config = dict(
    n_layer=19,
    norm='layernorm',
    norm_eps=1e-05,
    positions='rope',
    rope_base=10000.0,
    attn_scale=0.177,
    init_std_up=0.0625,
    doc_mask=True,
    train_tokens=91960000,
    dataset='wikipedia_en',
)
Each number is 128 + 24 x the weight over its row's rms, rounded and kept within 0 to 255. Layers, rows and columns count from 0. The size above them is the row's rms in percent of the matrix's.

# layer 9 MLP up, 128x64, rms 0.211, rows 68-127, columns 32-63
size [100 110 112 102 108  95 103 108 105  81 101  95  99  98  93  90  82 113  91  99  85 111 113 104  94  96 107  85  99  93  86  87  91  94  99 102 109 107 102  82 103  89  95  86 128  92 109  89 117  94  97  96 104 101  96  91 102  90 127 105]
[[118 155 102 104  80 116 102 179 104  69 140  97 134 126 153 107 121 118 124 132 143 158 107 157 141 143  98 170 124 128 177 110]
 [101 179 106 165 137 110 147 116 153 145 114 182 122 135 132 116 115 123 138  97 143 173 107 115 132 117 103 115 113  97 175 148]
 [130 140 140 124 126 144 149 167 176 126  83 122  76 113 103 134 119 107 132 141 149 138 140 108 123 135 121 151 103  65 131 136]
 [132 130 158 158 160 129 113 100 104 129 101  77  84 102 140 105  95  99 136 124 170 144 123 174 102 117 146 125 131 115 184 120]
 [126 118 130 120 135 121 144  98 121 116 104 111 114 161 153 113 104  82 121 114  77  97 135  93 113 143 142 120 131 123 106 109]
 [125 112 100 140 150 141 102 132 138 144 108 125 103 142 121 112  90 130 156 146 121 126  87 102 114 164 145 144 146 149 122  93]
 [104 114 124 126 125  70 118 137 140 181 154 128 132 131 128 103 129  79 144 147 124  86 100 121 102 179 155 101 149 119 123 128]
 [109 137 124 117 127 184 155 116 166 123 148 158 111 114 112 104 155  76 132 166 157 159 147 115 113 183 129 110 134 159 139 122]
 [117 124 137 194 157  83 124 147 146 122 112 106 136 126 102 139 180 124 112 114 119 132 110 109 135 103 180 126 144 140 116  78]
 [ 74 117  84  81 151 146 151 158 106 129 171 157 120 123  73 135 147 139 118 126  82 146 133 127 133 104 138 125 101 111 150 123]
 [ 99 122 138 117 158 100  96 102 118  86  92 128 131 130 141  98 125 109 130 117  94 124 157  81 127 156 143 120 118 149 103 129]
 [176 130 107 144  92 135 118  94  93  98 136 112  55 109 112 141 146 163 138 134 136 136 123 110 166 114 148 152 143 146 141 117]
 [136 172 141 141 125 123 146 124 145 130  98 142 135  76  83  85 145 130 135 146 138 116 130 140 122 140 214 109 166 114 131 122]
 [109 117 129 131 127 153 105  93 105 131  88 102 149 140 107 161 155 121 142 119 129  76 111 120 141 155 159 139 138 118 125 173]
 [184 118 111 129 141 149 144 177 133  82 145 128  96 145 154 141  94 161 101 134 155 125 116 131  86 143 163 128 141 102 130 138]
 [151  82 171 113  76 140 140 141 161 131 132 144 100 149  71  96 133 154 145 108 123 142 128 120 126 133 132 140 141 112 174 136]
 [120 124  95 164 112  98  78 190 189 153 112 103 142 169 107 112 101 151 157 123 125 130 150 110 128 100 110 152 119 120 123 152]
 [ 92 157 115 100 148 155  98 132 151 131 142 118 142 102 124 159 138  94 109 116 146 108 134 133 125 110  76 124 123 158 138 128]
 [137 147 154 166 146 142  85 109 119 107 150 131  98 126 131 153 119 150 130 103 115 142 154 115  85 110  99 129 105  60 107 132]
 [124 127  92 149 107 138 152 113 119 159 165  97 131 133  94 168 167 155 126 175 153 119 129 148 126 187 177 133 124 107 153 143]
 [ 90 160 114 159 113  93 131 129 149 108 113 163 173 150 122 110 135 130 102 141 154 187 170  93 147 109 122 165 106 133 133 124]
 [ 65  85 149 174 123 131 155 100 145 116 146 160  99  83 150 155 163 116 104 146 138 103 105 152 128 130 158 125 137 153 136 178]
 [155 171 121 122 173 122  80 102 135  89  95 166 145 113 140 134  95 138 132 130 118 119 117 148  59 136 108 129 168 124  93 121]
 [108 123 113 130 147 147 117 170 149 133 140  94 171 129 151 146 131 142 102 122 143  86 164  77  95 138 143 165 163 136  82 128]
 [115 154 181 144 113 114 117 167 157 106  86 118  98 120 145 147 144  97 125 136 153 130 138 142 147 131 134 126 106 114  80 123]
 [127 125 148 127 127 160 108 123  81 130 137 146 109 161 173 155 123 149 106 154 120 121 113  90 129 120 140  70 138 138 123 121]
 [124 152 136 149 107 112 106 154 148 165  92 111  51 115 175 159 115 150  82 129 138 113 109 142 111 106 184 127 101 129 184 129]
 [ 96 114 121  83 111 120 136  68 163 112 150 150 158 111 132 109 140  94 121 117 134 146 137 161 141 127 108 138 141 127 164 185]
 [129 129 159  74  94 114 128 119 128 108 148 100 143 169 112 147  90 136 143 170 140 124 143 103 116 155 147 127 158  89 158 117]
 [127 117 107 130  92  99 128 184 109 136  95 144  66  97  92 117 104 106 114  94 146 149  97 131 105 111  97 138 126  82 143 125]
 [146  98 154 114  87 145  87 108 133 148 119 156 108 172 152 156 126 137  90 133 135 146 141 110 128 141 139 129 100  93 156 144]
 [ 95 130 130 138 115 111 157 104 120  80 142 130 126 180 128 158 170 128 155 145 135 136 162 163 109 141 115 115  90 124 146 128]
 [ 83 147 182 140 140 136 149 131 145 149 162  82 125 134 139 115 121 171 117 113 140 189 153 105 124 153 107 125 114 164 116 129]
 [152 127 154 142 115 155 133 147 112 144 146 129 156  91  96 100 110 149 127 125 135 130 172  70 114  94 140  98 143 116  94 134]
 [113 149 145 160 148 157 118  75 115 153 150 119 130 125 167 112  96 122 148 132 134 133 159 145 139 150 132 120 120 110 123 158]
 [128 143 116 117  98 102 125 137 144 131 136 135  96 163 106 154 126 120 154 186 107 134  95 138 120 145 108 119 143 128 141 121]
 [150 129 165 138 139 123 141 118 126 119 115 134 135 142 122 153 129 134 100 116 120  99 215 102 130 110 126 139 149  98 124 151]
 [102 177 150 139 122 110 132 154 124  86 141 140 136 112 130  90 202 145  86 113 128 131 159 146 106 130 164 154 128 154 125 130]
 [121  99 159 139  93 140 100  99 128 167 117 136 105 167 144 128 116  72 128 140 120 123  85 129 131  98 169 128 108 100 129 138]
 [106 106 122 170 162 139  92 145 150 146 152 133 163 125 116 112 106 124 156 136 122 123 101 113  75 122  83 129 162 159 142 125]
 [115 144 131 137 131 150 146 121 126 150 112 138 130  69 158 122 157 103 123  87 135 109 111  97 132 132 123 168  81 128 134 168]
 [147 105 177 114 129 146 174  94 106 132 161 180 120 124 140 152 115  98 100 113  99 118 107 135 112 131 155 142 125 145 144 148]
 [120 103 177  94 132 129 124 101 112 117  73  82 123 115 116 145 159 150 129 140 129 135  90 129 146 116 120 134 109 118 112 132]
 [158 108 122 146 140 154 110 123 126 162 132 124 104 133 122 130 142 145 112 110 144 145  92  78 104 103 130 117 137 143 125 142]
 [107 137 149 142 145 151 113 144 126 157 153 144 118  70 176 139 114  96  87  97 105 132 117  97 134 123 138 101 170 150 159 144]
 [125 145 125 115 102  95 113 160  91 143 131 107 138 138 131 134 174 140 139 145 115 149 136 108  95 176 108 107 188 138 115 152]
 [124 174 113 148 171 106 120 125 133 129 154 116 101 141  96 129 126 143 136 139 146 208 146 131  86 130 111  93 119 140 128 163]
 [157  86 124 154 128 122  94 157 158 102 136 177 125 118 143 111 131 136 138 139 124 127 179 160 149 153 125 117 100 112 159 168]
 [155 133 145 138 120  98 167 133 138  95 143 164 141  79 147 128 160  98 125  86 116 135 114 139  53 118 149 114 102 123 119 136]
 [134 112 136 129 131 120 153  84 158 157 150 113 112 122 166 123 105 116 139 116 135 143 128 139 115 136 114 121  98 124 164 131]
 [128 133 128  97 168 123 121 144 157 126 154  91 100 126 167 155 108  80 173 141 133  93 172 156 119 131 134 132 122 150 135 102]
 [115 107 129 132 180  82 153 118 163 154 126 100 151 141 140 156 122 130 106 144 116 119 134  61 124 177 148  79 160 119 128 134]
 [122 121 129 108 130 125 103 164  84 164 105 108  79  98  92 132 135 127 108  87 136 153 106 121 120 140 118 141 133 138 152 150]
 [146 120 111 103 107 147 116 151 120 138 162 124 121  92 130 116 148 130 108 120 105 154 115 101 131 117 153 150 178 144  80 151]
 [145 102 129 146 103 122  72 124 125 149  86 138  86 134 116 139 120 125 135 110 136 116 100 131 104 157 131 175 123 119 135 135]
 [117 132 135 124  86 141 151 156 117 123 111 134 113 150 142 161 107 152 129 140 100 166 108 115 130 172 137 126 130 136 100 140]
 [103 128 165 126  99 128 111 150 152 116  91 160 148 117 122 151  98 109 167  93 119 175 119 152 149 125 132 161 104 126 107 165]
 [144 112 132 120 127 126 159 167 163 136  76 105 129 103 123 123 123 182 132 124 146  93 130 115 166 155 151 147 100 109  91 114]
 [158 128 145 122 152 101 103 114 109 108 122 123  87 120 140 143 171 112 151 142 139 114 137  80  53 139 116 132 162 142 110 128]
 [ 98 125 127 113 152 128 136 105 137 143 155 166 112 123 123 142 150 136 134 105  91 134 139 106 152 183  86 137 147 140 125  90]]
# layer 9 MLP down (transposed), 128x64, rms 0.136, rows 68-127, columns 32-63
size [ 95 112 105  99 103  97 101 117 118  93 100 108 101  94  99  90  77 111 101  99  86 115  98 104  90 103 101  97  94  95  83  85  91  95  94 103 101 107 106  81  86  87  87  87 156  84 103  83 104  80  95  95  99 115  90  96 102  94 117 105]
[[116 114 149 126 132 125 177 127 133 115 153 109 121  99 109 155 142 150 167  93 145 102 165 127  96 123 148 165 136 137  86 127]
 [148 123 147 124  88 131 134 110 110 119 141 112 140 103 145 139 125 156 162  96 148 103 132 136 156 124 193  98  84 169 124 106]
 [113 137 121 130 155 125 103 137 104 139 136 123 154 151 103  86 136  85 144 156 147 167 107 157 153 118 130 123 110 138 122 127]
 [139 159 145 122 131 103 109 140  87 187  88 107 144  97 176 136  91 111 112 117 151 118 134 137 146 136 140 107 142 127 106 125]
 [115 103 110 138 123 114 169 179 171 120 127  99 112 162 114 120 142 131 108 139 122 129 122 124  80 127 136 136 157 110 154  96]
 [133 139 105 161 143 188 121 153 107 116 106 135 132 143 151 119 108 119 157 137 178 165 126  58 148  85 134 123 139 130 135 112]
 [140 106  95 123 125 165 137 136 104 142 109 153 165 183 145 130 178  92 131 103 155 139  88 171  97 149 169 161 136 116  78 140]
 [ 93 142 122  68 153 167 175  88 166 133 125 121  97 106 123 114 149 154 140 146 122  93 170 127 154 170  71 116 118 154 128 123]
 [133 110 117 111 128 130 128  87 120 128 159 122 167 130 123 120 128  87 102 127 130 133 100 115 149  86 118 152 177  96 158 133]
 [157 133 110 140 140 145 143 109 116 162 103 158 140 123 139 119 117 138 144  97 159 100 128 164 108  99 114 128 166 140 112 152]
 [135 128 134 105  93  92 132 118 140 154 158 112 160 125 102 152 111 105 110  99 162 122 157 165 133 104 124  87 136 113 167 127]
 [145 127 163 162 120 134 183 126 120 134 149  92 167 151 159 106  91 113 103 126 132 117 122 120 131 174 107 136 126  86 117 180]
 [ 94 115 147  92 126 151 109 150 137 158 127 109 134 164 154 136 145 195 148 177 138 151 114 143 171 123 156  86 132  99 103 119]
 [108  85 138 102 141 163 119 163 131 102  89 122 120 153 155 149 128 159 144 116 135 150  97 120 144 115 153 144 141 133  88 132]
 [136 106 123 139 153 121 120 132 137 117 122 141 157 110 125 117 139 128 120 104 121 144 130 124 147 159 109  74  86 179  95 141]
 [124 110  92 112 167 144 143 114 143 108 133 103 141 142 153 207 120  99 157 100 139 135 121 175 112 102 110 132 109 122 121 134]
 [114 116 158 104 142 108 131 148 137 144 142 106  81 114 126 115 129 115 148 139  87 110 108 137 126 123  93 150 115 116 118  92]
 [126 104 156 139 114 142 172 135 126 213 108 124  71 106 147 110  98 108  95 124 147 152 114 119 152  95 119 134 149  93 123 143]
 [144 135  78 174  83  93 134 117 116 150  94 129 175 144 134 127 120 138 156 111 109 130 131 111 118 183 137  92 170 131 154 118]
 [114 150 134 170 114 126 124  96 122 133 111 147 153 112 130 107 155 129 130  86  99 136 110  72 141 135 138 127 104 102 136 139]
 [139 169 139 150 133 134 135 130 115  98 120 121 146 133 165  87 114 142 134 152 176  99  97 135 104 129 145 177 155  83  80 141]
 [ 85 115 128 105 141 110 108 151  84 146 164 153 136 160 129  93 120 132 152 137 111 129 105  79  88 113 154 104 176 100 147 164]
 [165 136 159 124 161 152 121 140 146 144 102 131  97 155  82 103 141 117 148 150 192 107 131 158 136 120 152 108  59 118 145 148]
 [106 121 142 137 150 171 135 153 109 137 109 121 128 126  94 120  96 100  92 150 132 136 180 148 108 117 116 104 116 153 113 113]
 [126 150 142 141  94 158 154 121 152 129 142 119 139 141 182 117 109 124 101 131 125 116 139 134 197 119 110 124 148 170 104 133]
 [164 146 159  97 135 102 150 150 121 128 145 110 107 121 149 105 100 149  94  79 122 147 132 138 156 155 130 158 142 145 107 159]
 [118 167 154 127  99 129 130 133 140 140 132 124 117 164  90 123 168 109 146  70 131 156 137 161 113 104 110 108  85 104 121 108]
 [168 168 133 143 147 118 142 176 104 152 102 106 132 164 126 136 105 147 105 154 142 149 122 110 118 147 136 112 124 144 141 122]
 [141 172  89 109  61 150 117  95 167 187 126 111 135 116 106  93 111 134 102 119  94 107 136  86 174 104 144 169 121 169 150 119]
 [153 116 100 129 152 140 129 111 138 105 104 106 113 135 131 104 134 162 105 108 143 112 110 144 157 127 122 107  92 136 166 129]
 [144 120 141 138 148 123 179  99 157 125 152 138 132 108 138 142 162  77 113  94 128  76  99 171 120 135 102 150 123 107 134 135]
 [137 133 157 147 103 145 123 147 161 128  94 116 131 105 127 147 110 147 115 118 124 126 171 115 109 151 154 110 100 103 158  97]
 [106 109 102 141 128 181 139 137 145 169 136 137  80 166 162 150 102 110 155  99 142 134  89 138 175 109 106 152  82 122  96 166]
 [ 64  82 175  92 136 124 169 109 109 132 111 141 127 119 158 125 134 128 176 128 141 137 116 120 134 172 149 106 142 105 160 119]
 [173 128 136 115 166 122 125  95 133  82 124 126 133 172 146 141 163 140  94 132 172 149  97 130 115 128 122 155 124 122 123  77]
 [116 108 130 123 131 177 137 101 169 160 113 140 181 115 133 120 115 130 113 165  94  86  79 168 112 109 123 159 110  95 106 146]
 [123 137 130 126 125 153 148  89 160 152 142 142 139 121 121 139 185 134 169 156 164 138 136 125 100 129 126 169 150 158 128 121]
 [129 101  63 128 106 135 139 134 110 119 135 128 118 120  75 108 144 104 162 113 156 110 117 160 154 124  82 127 158 169 142  94]
 [123 133 148 144 152 101 154 107 149 112 136 177 164 134 120 120 162 181 125 116 116  97 114 160 113 147  86 121 116 122 143 117]
 [135 161 116  94 122 127 111 113 161 131 137  99 155 154 114 150 107 113 131 116 153 147 162 136 142 116 126 130 110  58  94 108]
 [ 87 150 152 129 135 137 145 144  91 118 127 138 104 178  96 108 167 145 151 137 168 137 127 106 135 143 138 109 144  98  87  76]
 [122 149 133 115 144 107 118 195 146 146  87  73 113 136  96 116 131 120 132 135 228 156 129 135 162 103 130 102 103 127 147 113]
 [150 115 130 164 165 113 151 121 144 175 146 129 129 129  91 131 126  78 105  72 151 137 182 151 124 159 141  98 132 149 107 153]
 [ 97 155 151 112 119 169  94 111 125 107 145  92 149 159 122 125 128  94  71 108 150 115 147 150 141 156 110 129  89 101 128 134]
 [105 101 122 121 159 153 166 167 107 138  84 135 112  81 161 158 121  76 121 142 137 146 133 100 159 152 155 120 140 176 129 145]
 [189 156 117 169 141 164 153 112 118 132 119 138 137 143 137 168 144 128 132  72  87  87 110 117 116 122 123  95  93 137 139 128]
 [143 174 168 107 127  98 125 184 119 130 128 150 107  95 143 111 111 139 135 130 153 146 127 111 112 116 132 101 124 116  99 161]
 [ 74 120 137 138 176 127 110 127 102 151 123 139 149 137 156 121 146 157 143 113  81 148 145 143 160 116 152 145 116 110 108 165]
 [124 166 135 149 102 127 175 186 121 141 153 120 119 129 137 120 119  93 154  95 141 169 109 162 145 131 125 120 127 170 135 130]
 [152 146 156  89 170  94 146 141 148 115 122 114 105  89  97  98 110 136 102 134 180 114 141 142 132 133 121 129 131 134 127 129]
 [120 128 129 132 123  94 105 171 164  82 133 120  96 147 105 103 147 128 137 122  77 125 151 118 122 131 142 166 106 134 118 123]
 [105  89 123 121 111 178  86 142 112 158 116 133 129 149 159 139  85 106  95 119 127 131  99 115 127  98 139 155 118  93 143 137]
 [ 97 112 104 111 178 119 104 137 139  88 141 130  95 153 149 108 122 140  92 120 128 143 150 110 146 179 141 160 109 139 114 149]
 [ 92 111 108 113 131 169 103 129 148 165 117  91 126 138 110 152 112 131  98 104 132 104 124 148 114 101 130 155 171 147 109  96]
 [118 134 159 107 119 141 136 115 121 111 118 103 129 142 149 132 165 156 139 144 153 105 105 111 136 121 129 130  93 150  90 110]
 [189 110 126 142 149  93 168 116 142 158 115 101 130 150 160 115 145 118 142 137 127 118  92 158 130  95 151 122 101 109  93 137]
 [135 125  89 126 175 162 135 131 116 120 162 118 141 109  86 142 100 124 114 117 139  79 123  97 102 107 132 143 141  98 119 121]
 [144 161 108  86 134 105 143 112 135 168 136 170 132 112 166 165 123 132 116 124 123 135 100 146 134 100 144 102 137 171 166  78]
 [155 139  99 123 113 146  92 124 109  95 120 140 168 148 183 121 113 119 135 168 100 159 101 138 109 114 172 120 129 116 126 118]
 [ 70 118 129 175 155 122 104 117 129 128 109 135 122 148  96 160 154  93  68 148 160 111 133 165 137 146 122 124 131 132  92  96]]